From a checkpoint of a small transformer trained on Wikipedia.
Size: 9 layers, 6 heads of 32, MLP 256 SwiGLU, vocabulary 4070, 6.44M parameters.
Architecture: RMSNorm after each block, rotary positions, no biases in attention or MLP, untied embeddings, local attention windows, a smear gate.
Each number is 128 + 32 x the weight over its row's rms, rounded and kept within 0 to 255. Layers, rows and columns count from 0. Numbers have three digits each. The size before them is the row's rms in percent of the matrix's.

# down: layer 5 MLP down (transposed), 256x192, rms 0.0947, rows 133-178, columns 96-191
# gate: layer 5 MLP gate, 256x192, rms 0.0902, rows 134-179, columns 96-191
# up: layer 5 MLP up, 256x192, rms 0.102, rows 134-179, columns 96-191
down133 103:085150180101165175111140100093108143127119113113166120155156095100108127125118133125102127119151170140111107118123125183194107169181079096116183127149174104117086126104093149136080126107133148071146170102072137070082107160169196121134144108074165141142182070150110092135121171084181091178
gate134 104:134137150140159144121092140126171110130123125103128115109113156111080127121134159145123132047033120167115144122112166125091160178091173128145100151142136177083078095087147218124152160133147128125141150112150141113196090125145082105193072143149194119138084111133165151162107180198075168120
up134 119:091092150134119213129106105155150147112128131149131140129169071175140173104116138091166144132149134095145146131084115164087106137173206127171137123150090117113122104174176174119079075142119093121102124173127144113133078165126129153152133074143114104133139161105154109144087204141157103142
down134 111:132065196152081098115045137136127111130095169109083130105077104081069077099099143100123168152097135103094142104158192102083109146114118081115112203120132149122096145153180111139159167147136130097131104126108118132131105139131155125207110130118122118148141082121070154102146121141130158097
gate135 092:138156130127166099087138119100117099146193175169111105212119094135073156069124094148140117101118132125146096103158084083103180120132076135165130091144090134110053144149155158129112088174075139076104157164102146142177153109162146148186101112188162111128097133175084135164108165156131116091
up135 090:076137124121130122145166112090134101111118210205150127190116150116068165108105093128135146108102094115164115098166175202147167066114117158191126137123123141156108094106103180124136161171125184117147146069155115129172154141145127093172065141137134106125098113146099119101065133071107180099
down135 095:179169139132106089159117130160132157117114116157153071072087142091160098165154129121143194130115083177119156120103121146128097129161131116059103104171097124096195130156080167131140100042164095223149183158132090061110091104195151162139135089115090127134115158133196090126083117136127110141
gate136 103:065154118123116087131181139099113120138132158089087118149075179135146111198120126150080127159108169162140098134096161115124175106097095111134125183136121151150125105058111155164140162173127098080153146107151130125123148136127157063099075146068162131141103088156125151107149108112138084130
up136 093:111137203099109093159176109096145110115131154190149090155171069169197148126082142153218177163136170126138129146099198142093114090140117129128107150094165098192092088102135130150131065167083123101173195121138151221123134092130160093122148135115119112117125160123101059123149134087171099091
down136 098:179117151118110190123088133124179098160113144142119161084085138086161160142123119088128077163060092131126151140106138130131106130018103139092173071096119177113051143162094190142163136146107145142154148115075115143137116133099141132092147086134150131108103144179148122132163098125151138124
gate137 099:152136172146217064151122095158119162171192165157170090096077131168133090185106084156111164125135171159159143075191078102200107134186147128075159078137110111143152091135142137160128078094136109131145131099163109119130174124144125130109148159118104152120081138114104118168164129057087115159
up137 095:177155107114123176119163120117109087101090049096074134114176114177107137094156156138065100115154133112183122123106121137100143152126092149155140138098097091102171158087147129081097153185128088091173164165102115173146134177153133135100116151162136132151123146204099102154182085109152189119
down137 093:118169029138115143163140140104096175067100116083135121093135116148204148098150160105148090084127160174134102100065175148071146135097136168190155162192138115126214120087040096129095145108140099171118170091147124115142126154166101110139175073048139106085123138147132161071111170140133122102
gate138 098:116163161083136094143101106130138121131156098134120128174116108194134089131148132074145222101191161094119144154110106146184107131059123125120135123078128126095153151123132194118140065125117097116131136143176120195105170149187125045115083138125075151096216080117159122106152110062119118166
up138 101:168112141186107140099140092121119126145126111137150168150139151114198158138124141116118079169118128186145161076128157138112146104161080139173134097185172112142184126155115123178125184166100100166146150192135128134146110139179162144096143130142118133137111157105142098185088180197141083125
down138 100:104092181160149106165159113108110090140166151112098114139135124141166114131136112079098074077129124127134071160142170116173179052119147144151158146143158128169111120151141105172160128137100153146115162138152182116084109133112196140070102200097170104143125173112174157135116222115059144130
gate139 094:197149125136106104097111103166133108099122082173138193148102181086120108113108112120091107124095130117094152079188138136104131117194115112137135093156168120126159104108158161100174156125069083115104124124090151159133061145159133122111095139129169064118109081144184122133102130105119143101
up139 099:112130138144135151121151187118089169125068180107130114132080097116134188192137159115157107071122093121166143137145148089089107181135072177136132108092172182127050150109138110068117161094158143137106126082112102123092089090069169150168121142113159167106120162107084110181163140105097106174
down139 100:106090113140146083150121121118119116070050137109110176120087133131106150137162112087138175120147145124144114148196149139057138142136140128067153145100191111123150073117089084169165124127103152127133129154085123118077107085129125147068107148103107076156118141157156164160118118136124170166
gate140 105:078174107153154099119172157074131125149118117112151134226160165118143114107123054133092102078070083153164080105147052085144114137171109136102104147068150118166096136142104117106115111055102132120102111119144150182164135090089104171087102149162172122084149082156086081128171099153081100104
up140 103:178102123127140167084106109135112133110152154091127136107133122116121116088150130158123099134133073148115135148148058074097123146125119142101099135122093038171158077120106169108131104154083108147101127132110129071154114071069114180128139059169114126113101159200085114150145072137116132062
down140 100:139149126102099164104145066079129135051108110124128129188155155067135161150133077145119139099069098208124092136153168108121092111109147164140136111141165087130076196096124155131102111116090130147100186138131133139108101150100148139139140104127124139144074073118096101116145139189093109112
gate141 100:074170094110162057114141079068102193128160115139131121145098108109127136128107082209099144131149116190130126118181112098108145097132139169182159134072114144159158138135153105131140120141184190177107122139156132192152136161155124063108172162135128073125145099137124087089098134157098109187
up141 097:178096115156174090155106122120089185177124120213118125179146206085098152132112137198152147101146110072150187137115105093056134113120116137077128203093150119141127082102175148098119151049148096118164114127121139142160139137129154084119116151106155159124084126163147115100151129221088051130
down141 097:160190112104076168131165147107067138094119105105149095123125145121170149097064097100140146136133137114120117134119092128138080150148130122175145094151168119142098192172065052124126117140119104175117183118093101101098141112154163125140210141075159102131073194170177159121125090139133133155
gate142 101:120108112160130108061114123108089151176159081132107142100137132114141140159130090110077130137106068130132146154088103099063146144065125116142197094163090121128180173116186093144138122188155134059129171105146122071082084097121106094094137124139170099125064114138137166126163125160120051087
up142 104:109143128133119134160149072130149158105163154212140161132107085141103149131086183117095126080139096142163136129144097113090050134115083076129136154155093141096117215184147142130106079112149149143051182161177110102119134113149148154108120170115107168106106128106083136079164098085094138137
down142 102:101125063136162113128090102140150131136174132116105172151123084125088163143100110093083077139130109129087125125097097143120098141060127127168190139142133161129175149131123121056101155109105162181066193157142133136142102139154041126169104137056135176132066122085131112077169066098129145128
gate143 104:081198114075119153125107156126095119134076014091112142092123084174178117097109091111103161111119091152086111061101144123199129124132118172117169146158098121176148134146178122125135149131144148133188163109071136126087133087142058098138114165119111093076123114150119125125145098129189159123
up143 110:077095112098117123134114181145079156130082054083196173057158120180197186091145084132102159105127119142114132100120136112205105158100107126130167153160059138136128075091125111143075182143113116164118103098115127136128148130154076091150088121164074083085165117149153177162127087139124133152
down143 110:087115145048119111140083146206097093131119111106136206087193111157096102126154160102178150178123164110103162101131161133096141107118132112117093105166089127072140162143104174042138128074208140159163148183112138088130159140069171111128067185156061124125128081095119065147130146123089118152
gate144 099:146170138063160151067138121061057095136108102162131074119124116044135097140138157153118157117097122154079130117113112075143132072135167111142165104112153175168200129152151115104123149138139130134148111144093159145117086089147148071135108090121161121130103093214110103182134183179164116116
up144 101:179156111161104138079130093152180184080133112097096174102082154118125104154136200145129136140133194166128188134136145116070094119169056148061173118159126115077130168110131114074143165127165095151128201111125115116090119116110149145137084218061129133052085169135157163107132148132170171104
down144 101:131144106086131138144150147086057066139088111193104093149148105145089160072137120181095094097086108117153126182098086121133146088163128096162169171116165135073130177173155154144177186198138119100163092147124157092120142111108178120123109147173119136093147114143094104153102138128128100172
gate145 098:102146173128161118102071170146125104140087082105127140119115133107188120166105128108119118130087153185125111109131135121127157149153116107124183118173069110155120113114138123119142124137159106100140179128099179079129104101088104108233102116163099098098140130157181154194127148156100131117
up145 107:087131139181146155107106187129067091116100066124178135099138099102206143180144082116115152136119128157105110112100135114199152152144144119096155130136094093126121095154137074079127112076142103142112124123062151097129163082094108121154116165181098157102141146138167153173119123163102127042
down145 100:050173086067115122085163186145111178126133123063133165114199147136168147127105131155095170108106144164078089111143102121137114121162187101119105140144107100064100140114139164109119119125089130194136164134116212111098150139130142107136093123170132177117114104115128186176117107220137132128
gate146 102:108148057140166166112183142082134103054074151112133115164144147141202163113072172105126080069114088136151128120157142120144103142133144134147111137120107129095093062114157091130160131104149104111113149098152141132117151109104055129127126195111137113122092116125142168090156150113098103108
up146 097:136128155072146152153147088158117109134161177123147142055160108152128128092135102165092102135130120205161145146145067048132152119163143106107072094168130095129124099126157103145134108111089156156147128108067138052157114133032099135193103088170087123129168136139078152123075086136125137165
down146 099:105127154108108164134153202108207145123221134113111189141086198209088075112122102117129125087135115108111162107116117128073145174185122147102133099161143091166184146111098079086096115149147115101107083144107168113115170162173148159121141163141141135109143180107090082095091107134131144201
gate147 093:134188122099160137111167140117163134112144109167182166138133142083206102175140174131119117094125174150161129090108079150147093187179144091126137134107108136112114119147119085152187072133143164155109170121102102117146156141087086087122121130108096121138145147155115122079118136092119165090
up147 105:157198102131103139175161182074102112109133136099111111103173156096132095139110133091115040155117100159128186073142119099091126165130116128200111148133145164173124123077121111095121194088166192116117098168146176096144101096160102198176107155138155133097159123117163157136128117170199093187
down147 104:096119051160187085141117150157053132074107157132123107207108126145208158102013083150148103186118137140132192099172115143155132089098076128157162115115081117118163178117142157097114113152115104149100165129138192136082125138137150156128098147114119122156096123094192126124136144148110132175
gate148 110:137137134108087111113125123166203145156127160086140180093117100134092067155133130147155118164039124106147178124131156094065160125106111113185114139141135129147094126086136121145146183170138182139138134159169062094129057120190097182140103088119109112114147092121141114126140200175138115133
up148 111:154115111109195157130092121136175153201189109150085118158037135152138148120091174151118080103160131104149072091123133140146113109106205105082139169098117171108146131138181131145109150101107150112132076130074177086084153126151111133105135146151122145142171122175135164118203122136094157160
down148 111:154132129131209151153123123099115079106115085161100106165156155139176109104131125133173170089148076144118051205097141170157116086120114221086164119163187138127090136115174128136098116065099104106172133082060121134152210107094124133151117135145151175131156120126085130150147132125142114158
gate149 121:125143103154068135098109161091077161116140151063134154088129112061121060133121089118139131160080185169097195114119119150146090131088084139149085119099087092103087110178108083147142103136139172151138123125084111094175112135130177139220167100106149135176130131165096129121095116128166153100
up149 115:127118130139194178102119081159141140131109153159128154149159136159154194045157125094141129113199066056130103147113128116130114104156158120127183181130136139155141099106175145119098122111073098085109136122137166122075114168117070103080108067193136104160120159098139106158124165152147129137
down149 115:107128125096078060115115148100095142114135149100154150144113139087127094138092119116111108127075161182112160126153136110156133164122128111147089132126108144115077132170112103132164127133128187166113130134133100121131130088095187118209137132102152108118131115130118131099121127106174127099
gate150 100:162177084149106162081135102105101171129128139179149152120117080067135110155142086151125149139141161130140170122133117142104124163150073104140125111042093074137151083157123113062177169213139151159130133104129160157151126143108201142163159153058082132109157126124095190150133142160082127142
up150 095:084091148041134143108143099133166091148162107110070153147126134147145169128081199091163101105145060160093089140163152117142147136146166165119136130113150162069119112091181126148137079071135099089111127166197136083108092139130109154100080137171159120199086094113130094115143193132133112098
down150 095:126085171127145174091080080105161143100102117118155152156086108140142149139117173152103161085168130086133115151149093114167161108201113135101176119225129132148159060083134121110120093125109087081112172130126213122132130117144163139098115162143128136141140138122090076102164117100070099092
gate151 097:154090132168170142059111139163128147128116186139090071165096199129109162079103134129132096103114116094091126135107188076217119149058110124124127133094135157125043152149116158084139112123174134110162125083133151119154155079156031122194105158134127106103050155177161127093164157144126121103
up151 090:101136107118084101182119100135126184125088108113124137114135074101175138136137063120190116122156158186180123120152074124048189114182124108173056120124176071093161124136120091150119124130116147138080093158170151135134130118091149177142125118089080108158180132100110152143116110163162135145
down151 094:123095162100154130124138090109062103139137128181112097111136190164125129097155161104108146145159121122093078156140168095131129157073209100104178102140139169092166101117149126097087129092155079106168074115135169119141147094140115074111099068162112148110123140080125087130128104142137164138
gate152 092:133120133146086087194111116093170136051130218128127143106065092181116119163104118145128093140104162119089164102117137087095141126094154064101078161155109134093084114128118092091115094114128150123129140142170142111116104125107133159130072140110110123127117164068158113070152155218152176125
up152 087:112133152108151115144163094142135106111087130167164071148207118169171134102114128126118128103144110082117125098135131157140142059113160129115109146169128159150122084181093090136120093093054217102099140161175221076137063132113125082120091089161123103137059093108149116102107134146097167161
down152 090:102151096146164097139134108099124157118152162168136131125159116099110154143156100162168136142187186096174079161114088122104111088095081137139122078152092119141122108083086079088125138123111191097081125099168074147149088148097140106120149124132101149056133101127156061126093104085132154112
gate153 099:178170145117166104135094152089124148157086085171120182091111117123079116112121142124155128114065084164138106100133143162109208111118106129116145126086109128137083206069054061112136114139131105160036156121133107130159136117138163120128078169135108124110128128121094159163101086121135095084
up153 099:099139145074114102112141161127128102185183099103134163160105149057133090142101134085127144130202147148167130178188062103099090115163100076102120105125177158132143133136151118138108097111148078126121090168126140185134103153121108108069183115114155130168062108148170105153139162092134115086
down153 101:096133139105157100112177111135070132100129113155152139148109157078168075195163094117160160092104134137172129069119124160121128104144125129159129156192089079117224122110136107132088160104137106120132129068152152194088098105096126145119136111142154124119148128109146131120227151102125225128
gate154 104:116125149160171125108183113054107095178124117165144129140102091071083095161072203179183103119178142152141100199100107137146155132140123120153161139069114129143114164121131115178148070089114093078128138125131085137104102139072113119069135148112110166094122132145107156144135095098125089130
up154 098:115122132114180128164201129077125125194166086168147143147119116126127083146104127101209118109204167151151155161109212171190135126133101113189097127091142096171114119122107127171123143112063131116115133080141086108139101160174075053075125134172080135122130124103107126127116118049103085098
down154 102:152105144112125090104153111127124125165147160111127160139138161064079148122145132139178078130097155150145093136106097123179172144122148047179165132101115101083132088111085126110126103119120184160078093095137099111160080143139100190104126096099118054167157177090136124116100109216129135139
gate155 096:095153119095120116112137147140112150064127078088150139136136179157152184083031141170074105102099093116148106149149136122128151165080119119109141108141140122105148101176147148145158127154054076110089127147123105156115137147128098071171061081151109093055096076119115187116118072094123118135
up155 096:132121197094137130128108167133135187098157096086079103155130144174125137091123160146097150170107089131126118186150092164096214188116111120082096152087175172111138161137143134112179093147108078053098180127157124142058169110087116107161133120123143088148071106140131115120194113140203107105
down155 098:125135121122091134133087095172140128126111123102108138118170071085134140102143099111168147200080092171140140127141159089101152183070112126189125167085116113136140144153169159186172100100109093111126197142116134112160183115164085100143101065145122152127077088121169131118169128120155132104
gate156 105:127169099121154142068149148118152139100084067164122165144090114093077135162141077132151178074135082106130079121179123189076137091161098135174138162163120183130144140132164079101115106132169165152109103121145133135147099085176135138165157104155102114183163084189151144121093085159129132180
up156 098:120092183112186165134108131068092148149126138101081182127121175133142137079124094122152119149105127140062090154156145085137119132180063058108100138123143147100080062146138122080105094133108092139187147120149088128141118093104158085145144171124098103162113097127086097178125056131146117121
down156 100:112105197152181115103094124095146099142128151179126130150126116137137129139097168126203127151116168124129122103120122171106097144140103120125101178154103149106112075125183201094091077144126093147122102202127079125106084114107092145123064156143106200135155163135105141113111142121157094116
gate157 094:103103109077124082156077074124136130109124122177144125087094164099136118109126198133151112099085143129128123117109132081145108075154132058141102165119138131112100116149108118099146120098159151124120076113120186088103129112102153117146126086120126015165134097105086164040111165097102134115
up157 094:160087111154077089137134082148104165128208093108056175088127117145164160136116091166175148096148131131141189096138160084148087147132010139097164149084106088117163124131136207114125084098124123088154129113102089119143113139129129080167143127110169138107107094096143079197170106067173146085
down157 098:076092205059053132084116101083153105113131165102104119133129160125081159112086159118136152111126155169113145136093113095092048093158174088155100168129160098160145144100115182122126123126163152171131088124159106151115106155108119109102120185075112122144199112075066171100127124133155147144
gate158 100:135125149141140026141169154133114088162103167168105118149095118165131130137103115096096189155165121118142071109164095092149126108154135140097138111185171121137085129158080096138149141096108089096102112125129136124137144070170113122136087163162113183063095154144133122149120073105134167183
up158 103:145153106085105198099109068106112140125124139072190148152154132154198095098143183143143102110125077131116178147112111122171141116103126145156146181094112057143167097096152090082097094187156109148145138130127177110133111152095102114115101090096148100167148103145115122140179167150133124076
down158 091:114115140083140141104142113123073104101094132148191115181152111146170119119155162119114094114132100080139126113128141146134183169145164132176146170103161109141126172169161084120152170198182143120123140057135133112113108156121125077165127077103135140130156085088103141076155161150080155147
gate159 099:160082136114129119099132198118107110111136188078142139154091147132124143140093161085109136154130166111175123097116165120147138139145107098189113124131145097090092171190121109138188135106145134131117106146062147129160113134138134097255152183147119128143078116092137125132103113164139130090
up159 109:112162095162151176128114107172160141139120091162164158113153052111182175132139098189135107145138115169116138109079110148110150124089165181133155140166119125159177093084111137128103146127081147152086129042180139148105158143146062135040112127158114091116144144110128149153159150154124178085
down159 102:139132155081070118097089131078115080109093103146133127136140142105135102116129168117117156144094119096157095126146140084096163168146158098160141155100158155114135165182131120131194110160134132144155079125112149129058119111020166106187095146131156161122186097115052144141122075141124117102
gate160 093:147108145119115093148130136108141120146135138159129136118088119095081091163078125124163133139096111070141134126164138128137137120126108082119135154125118111150060154121095090174175087158144157138111110147077123132104152130123138092198105118162165108155178118108149152159137090157123114109
up160 099:140160114074125102055121170099092120154116053142135109134125147156156149131125167140072089139108111123111139136138111100134132179110095144155164116125148179114188096107206044083153169120105129103168165069227148132107121099143097166032124136108166123057117094140107107070152154054136129116
down160 102:115147076088108077110085091138116116102098122120081092167126141107099069140102179119118099113074162100141086137141100182148146091106146172149184165083104091103121138136060101169126080175092134085086135115096134146119140114078176149165085138124159134082113071152081115118097063095107137129
gate161 096:096086102149118161133110164151126177137164100108148234159065089128065115127055138083112077139123088090150082107158112143101144134147137128158172109132120134121117118069146166084143082121088083148081168148122105116115097143114149159150115137114104125101105101093096178124132094134127055082
up161 095:192145130128144131200104130161105120161123108094139134122110121116108128132141129160116127147137128105149116130142102109119106106170112177123111164139093189165235132103133102080095129155145179167099111138078146113117151146187152111162071146140116133085106143137119130114170086089156163174
down161 092:186106113164117170142101139064148130126114114120071160145059126133092170177135090125148145144067102193130170116183183092160078092114097125127092158115103149121140128195109129151158138107159178180174100127117120151116113157134188152167085126108079085105169097136115125108091146132122145124
gate162 128:134145097140127108100161134106094143121118125142102150116105141119139137153081149122126138070089141166114175120169139033105194181091124114118087119078118112079118100132155091114176165144087174130127181186141122150089167096153126128127059122061169113120119111138140146176129116161149124164
up162 127:142083148121128119147077151132116113143122144194156112165146185152162141138149119161141085172140131079122079095154126145113126102145100139150199132134147152180149159092139154166141160132173132144098121067145115190113118065085092111088149165195125138070136093111087108093152117113105133180
down162 112:112129140131143129146076226130089112099146116085141094122096140112126122129104108129120093172092128111164154154164139160137097105077103095128111169147109148106036179114129149128118099084132120105125113038128136094144141116120125164174159091173118118126098083140186123081115127156104150087
gate163 100:107108099138129147160140146122146085123134127132148115074102129137176144124155166144113122075156187113209126099130117128141134150158108104111089163172112164162121130158094053102151132126138092168171127183133113118117097091117077100147153100133152139123135133190113112178126145172157178066
up163 099:125152111104133165162150154090150139160138137094165064101111136167166138118138070131155152126115170144204149110140121097179125100156116162095097130140153143144115130116065116139120173155086125189115165176116118148128165157153042125109140151159186134165172131127105133115064139124172128097
down163 098:091117113164134155169143117144117146138139137114109115111148095106102116129086136134103179085098120169113135115133135148119117172109169111133114159144132153138076054117129086123182126115187183174163165141147082118199141129118084151130118147124136114139108109154158099097174153134119105105
gate164 101:113119103132120085166149152091071175158121165148115114119149100122149070134133144142112150175080140092123073153230210153118139106071064145165119103110168122124156093108146172160143137122159115108154155069132125139141155126097127074124053141116082085104136100152143117083162168098087095108
up164 105:126140228148137191099133071153160132173129098081105096158101144072178073103105098119113106124155083136152166140125155130111156177098103168067149113129094139099089093041114137139148125110139157109196089141151155146145076204103137126114179122088111114108156138139128118114129082097068067138
down164 116:146139223155109136174129084114077114164117143145159143152146105132133139178132172152171163176142169095076123093177142097127137146169118160155137127165089121150156144101148140108113084161193159154153111107139123157155154134189109091139121153093076149145137122163114131087165101078127073073
gate165 115:115156063056148181143110174134110109202134072145093093179090199139154135197109135158117063168107100128114108170142154061171118098118120167095166221122177160145113076041082112136154119140146142162142159091153150148119085096099160102094098163110205053151179084169180123110168098119112127099
up165 102:124174055118128136178165169056000141148114130155138125150193151116176197115147112103138053140149152165114203119161166156117129128153100127150099124115177150145180162117134151173120132121146044159092144100126106150136088153068131133130092168142162097137159115128165111132127100109061173105
down165 103:159127172145127085117134149109114095100143169106137175168165128103159125111148126193119200148140163115109161124159124165123128107084086080151128125158116156092112054113111106157171163126139150165121131103163131157151117150126108108166079144070157166091121136210098118133107083159130141074
gate166 106:119143095078086116089130094150163125152134081149137190099123117102139129085132158105081106103117124187138122073166144144164155144134057040089166152090167132190119124055129118174169098114113103088144120111136149180150116159082122124125065196131158158085155139113164103067207130125064180142
up166 099:189144140130113125118183168132108125134139106177162135067119108102081123119094112128086170118156188084111076111174139160071128099128149132117127120113075097089127093105150131065159161159141142154155137134091071185169093083136137176127086111127116112134082159168173150132074110124157110080
down166 099:121168123084170112103140139157152166098109118094105119148073120144096144107106100133107112125163131127127127087079133119036130104137120138119153124095121033117151121156140099128135130104144137143152120138184075114126112129097081128080177114114138138091043162126195154140178140130185152056
gate167 092:105105122067151111110145084097173116135118161162132094120115136104152089089127152196145033114140115150152119123089125067195102165090171127125103109126134177068121103084074104137151109136143128141073109070211113180120129183086155107125118090132158118156179128151116171085143109050098179125
up167 093:158073105131160144167156207146121142073118119086126106106092133124104155158082104150086112166150136110177172084092069163122083101185079138128163109154107122128092132185090102093136112116132102129135085177118113108107114115168045135163159099108143144126140151148125117181105172142120184124
down167 095:115110209098124156126142075062128136119142110193094137107126153173117125130121190187107099121114145072141098148096182098123156171134163141147080118117151132071116139102134114125120147172172143169158118104175136184156108218115191089157110095138121104199094124116048149090137113125106100053
gate168 109:119181136123130124177144138077102132128093120133134095149180191106126134172133137151130115097126166131177174120130193101168090075104121142109207200109104135151156144141092134104162143078112139161177174070181105183111120120174042154100088091121095168179212134124153122076162129144141105136
up168 107:147159075132187104175100146148110088135132177121136108135148071124149165141140100087110129159185136138107112147146146090117133155130132141108140106160194125208141160101170167166114092100164114103193092173129148118126088101113115185097159123098097114092159065145086064169138148142139125132
down168 104:108164131149155087079079193189148077142132141097150124187110161172131151143171118132092092123119142134087145140079118070161067134138089090106088097117183088162088150083144145103150058129103077105128113103116114180134062119112170096188168096141128105130136100148140067146083126095120123120
gate169 091:093151102033154083124140129131100117071107144144167090197157158079144154092132136111149060094141137085140142139109150133175110173122127128125147085132114161126133176177112112090115115137069119119087184138077182160161144163167099108188103134166100165146110174108120088158157138076133178156
up169 089:114137074067123144148156114119114070129182174187149086191127179129117178092145147108148085053110119116156099071119172115181108148131168138098100101205118121107129139102157123121119103130107176176097107127084163139200154146213090138188066113179097149205126134158116125151115130150110142144
down169 089:125162085209150127145112153188124189142139109104091156092097075088112095153119084130098110171124122163110160147149149133057111115124138072103086128118098109134139137125154160157170138099087125107087166166136092090097082132146071150183155129115159108125088166175177054139139105184110085115
gate170 100:178135103184139066144082120123161137074132102193173115095093136166154059153139157148097147076111142088096092115113209093140091101124067125089138153141134124165121154113149086155167108129147152171108124089155109161089165063132083191130160138115156151120115158130081131141163145091041142131
up170 096:177196121113076118165099118125109141151139173118070128153165171106071102206098121172106111157112159150078136149158152161169131157107159118152151095164146164127155118100119154138114178087104142115109141149131104172105117115106122140060124153143169095119146095108146138093131137113207173122
down170 093:125092093128120174108142204110109120081119074139113061158131088086179091112067121166131167172115101132139180098086101175122097133117141121124142120111170169087076199144109186147168159113101108145085111140159145102115083202146176089092095124118094109088082165096176066148154151190106184117
gate171 102:132143153142131080171116139118132146118114122078118115135080129140133186126132205132141111154156102126158119160252108158101144113138081135066094119110156142175092108162144102122119144090159127122115115064112150119153134078138123177111100143131113076098123083146133104115135100128147171230
up171 101:154205135174172072128167134101166152154137103130116178159168092155140075147118164140152154145188075147189127077094151113098123098120174156057114165069150123165128141105158134129107118138135069083165201096102101158117124123146166154083090118093093155120134147182121129123152135072161129143
down171 093:110153120160152094167174203143156131107109132116131187134145136102114163053146149165115194118187140154165144128117125084117113141181136134095083139109173142130099085162108119141168156139083144114158100088176048145151095166116123169099094012182174147108106151100150153096117127145146134180
gate172 085:101171135132076112132124106102122142122169129111155098117104143194112111123144136177104095195128112114106125102136163083152164158116096118075126158180157184107139131118170072124168172118122193195094152126125129137087102098148107141104110143108115151107115081132163151089157089138123155154
up172 144:162140139140085104161102151132108083094150179158107088115134117121115121157135121120101085212148151205187112123193187153198156134133151087126140143131187163111114186074141174144168147080142187126151118101162066141080177030171103195096149159108136121123161100155120121110139071141114134123
down172 119:114134088181201137138123161131140094115171152074098137143143132074141154132123071182126121144096169133115155149134129182138140149079134138120104133128117143111095093112120206158159099098141186118139097136123087122175127114095113136136176079130121114142076126181192094140098111115091123122
gate173 094:145173149098101111125161133128193063042123139114166117110136136134145204142115133113135081129157069121146124112111130126091115171169113129159088094089066159144140118156114107071126187153108124150099164107144111182115138179127079170180143113184075106126090115133106162123100115086151150072
up173 086:156116186168181136125109120143056078162099047127116137139158188145140076132172101132100155132091136113104160131122149085152080176140103137155196155176143123194165152099127097105102114147160056110178111121112138152125149130151048111002122116124170146111139101139129087143130110115110186144
down173 091:144143124138148140132163135119160143111127159192099173107167167093078124141069134147140068091138176158152103091138091181156158124129170137145103103141115131072093154073119127125175120111127102073075137115214128091148135138158191111097122123132174097166112121114120189123133126080085204142
gate174 103:126179161124105151111178160151118100099099100159100133116142167063141089211091121150102113096076162115143117131136169124128140151109148140204118154116112083096096229068098169146158112168129135140113117137077079184064181094082150156111116220102111156131070132154113128115103125142138160140
up174 109:068112084137107178077105163161115083173140135080065162092087079048126083116110132119137156128084152164086177088114160129133139140134108129179054095106092118122098107135114123106121109142139119058114127114127062109145166100174137146101154194099106181112067123123118113082087140148165171160
down174 105:181125121161115150084132167172188090118135166114096095152162157096143131111107091133088137053151079163106146084040127104149094156133156091101138167035087098144138154145122203145070167155086102099097091141180141134163137128142118135108141142131180134132117089107118137182167151089048077104
gate175 106:105159100076119096088099135092065154154119066134123142148117147115188122074124104097124092132109122106154100155128157124149152082104119141127091108177191116081105135146131141157112095095086172168135181088129151143138170105131128107107097178045133106073122078141169162132205068113095109117
up175 103:135123169127179071051121096173139153117084121131086159116100141116121136064114134144139141128133167090121126108082093071139087138074147126083110158149152089015167071165092140219116129142141123140139110162085180069137116127110156123092103146125125053148106128138155150095131126130157142139
down175 094:086124129090096129170095087121155102144100128113110144120109160130104159114124090066138064173081170139146095147113153129153121152172170108114111095104149138122151164137113164168133132118105119168135197169116150068150140098144150137135137135128041101124093156106145113213173158131129097095
gate176 095:105203110025122092172145113071128132102134080088123153090201091184155113118150085126051143136140071160124140118158077149181130139133157170175123135127098127119125115109092077149113159105099108142115138089139177140131179138178102151130107156195134125147112143114103166096133121151163185132
up176 088:125170078112139112111106107122135151117108086149139105106114098153165102134182132131150132091133116135170063136120143124180099093105111162117093123126188116114161144122122097121138028059106183161165138137120123165092148144139083103086125217120129185112195159103087095115186084090126096165
down176 092:157113146169091158168114111189132125079168096124091117190133111131101114149096114181132127082103077097084101108160199126107126145094085135132131169134124153087103148140151143177077134149100150153192107153169115124134048113153082126177094125150097130140141119196200118139163157141094126101
gate177 095:117084135164084171167092150118160160173180102120076190114124103166108079179110093129096099146110138146114142132109113123125108102098105129150129098113152155127137121136139097181166101078140119167118172103092085122130120106157191095149163118134143083111121084127164104124158129167146066188
up177 089:147150134233143141136139130155111132156112134108136134121107095143114142136163157107130112153137106147104157068072140110150168133090140147140097141152127127100098118133131152129091168086188118117157121109131125062105080072194168135151157131106106170120147118143145134129166148190110069177
down177 094:114089103183082172069086106122144148113102111148151123164176173123092135073129122116099104122111127124106111087123128134178122152098173184123107125197161074166154208143064133156141080161188101159134169135123158134132172165118137130108148162102107164157180101157075160184095190102112127154
gate178 103:064110176122086106194116127146145127115145071114108076069149152122113137112108167088083127098132163179127105141109131125088144087136151091165103138111149137090085159126126136099116134098133139097166162117155158140161136155103153157117111134144142188118142099140122130100128135126169099174
up178 104:070150202168094112192061148121154119082135112153160071126153145129110188152140185060093107103135122192103136136110116147088112104154156092127121134112149126125150214105120122116162205137097111101156127120132115108152127135090130163110091162110145162131103099115107131092106110090175104141
down178 101:103107137153133175131114109138132121171126169107128152185124138114110166097123105168150145150073131179112186103047151093099102141136147150153078146123095134160112143169085157133064105115115119160162120152113098134136153185159133143149134165109057085215169123173156128120151191069163155126
gate179 096:115170122114090161170153124146097080056111115146096131135167088086170179124142135153129076114101084185123124141172110145136138077184118162124131098125108183142122053131137159112160126179120148153115085090142115121149168110141130162141095111151142103116158119174098169153133153145136129118
up179 088:129106172131141102098127113127135147176100188094133096124071146064086187102098134165122153095120149101085128143201096132163111116146119119055082142139160147075162092199094139098138094141173169112172067077119115150172136151129103123129121060143096130072118120134181149084120125159123129125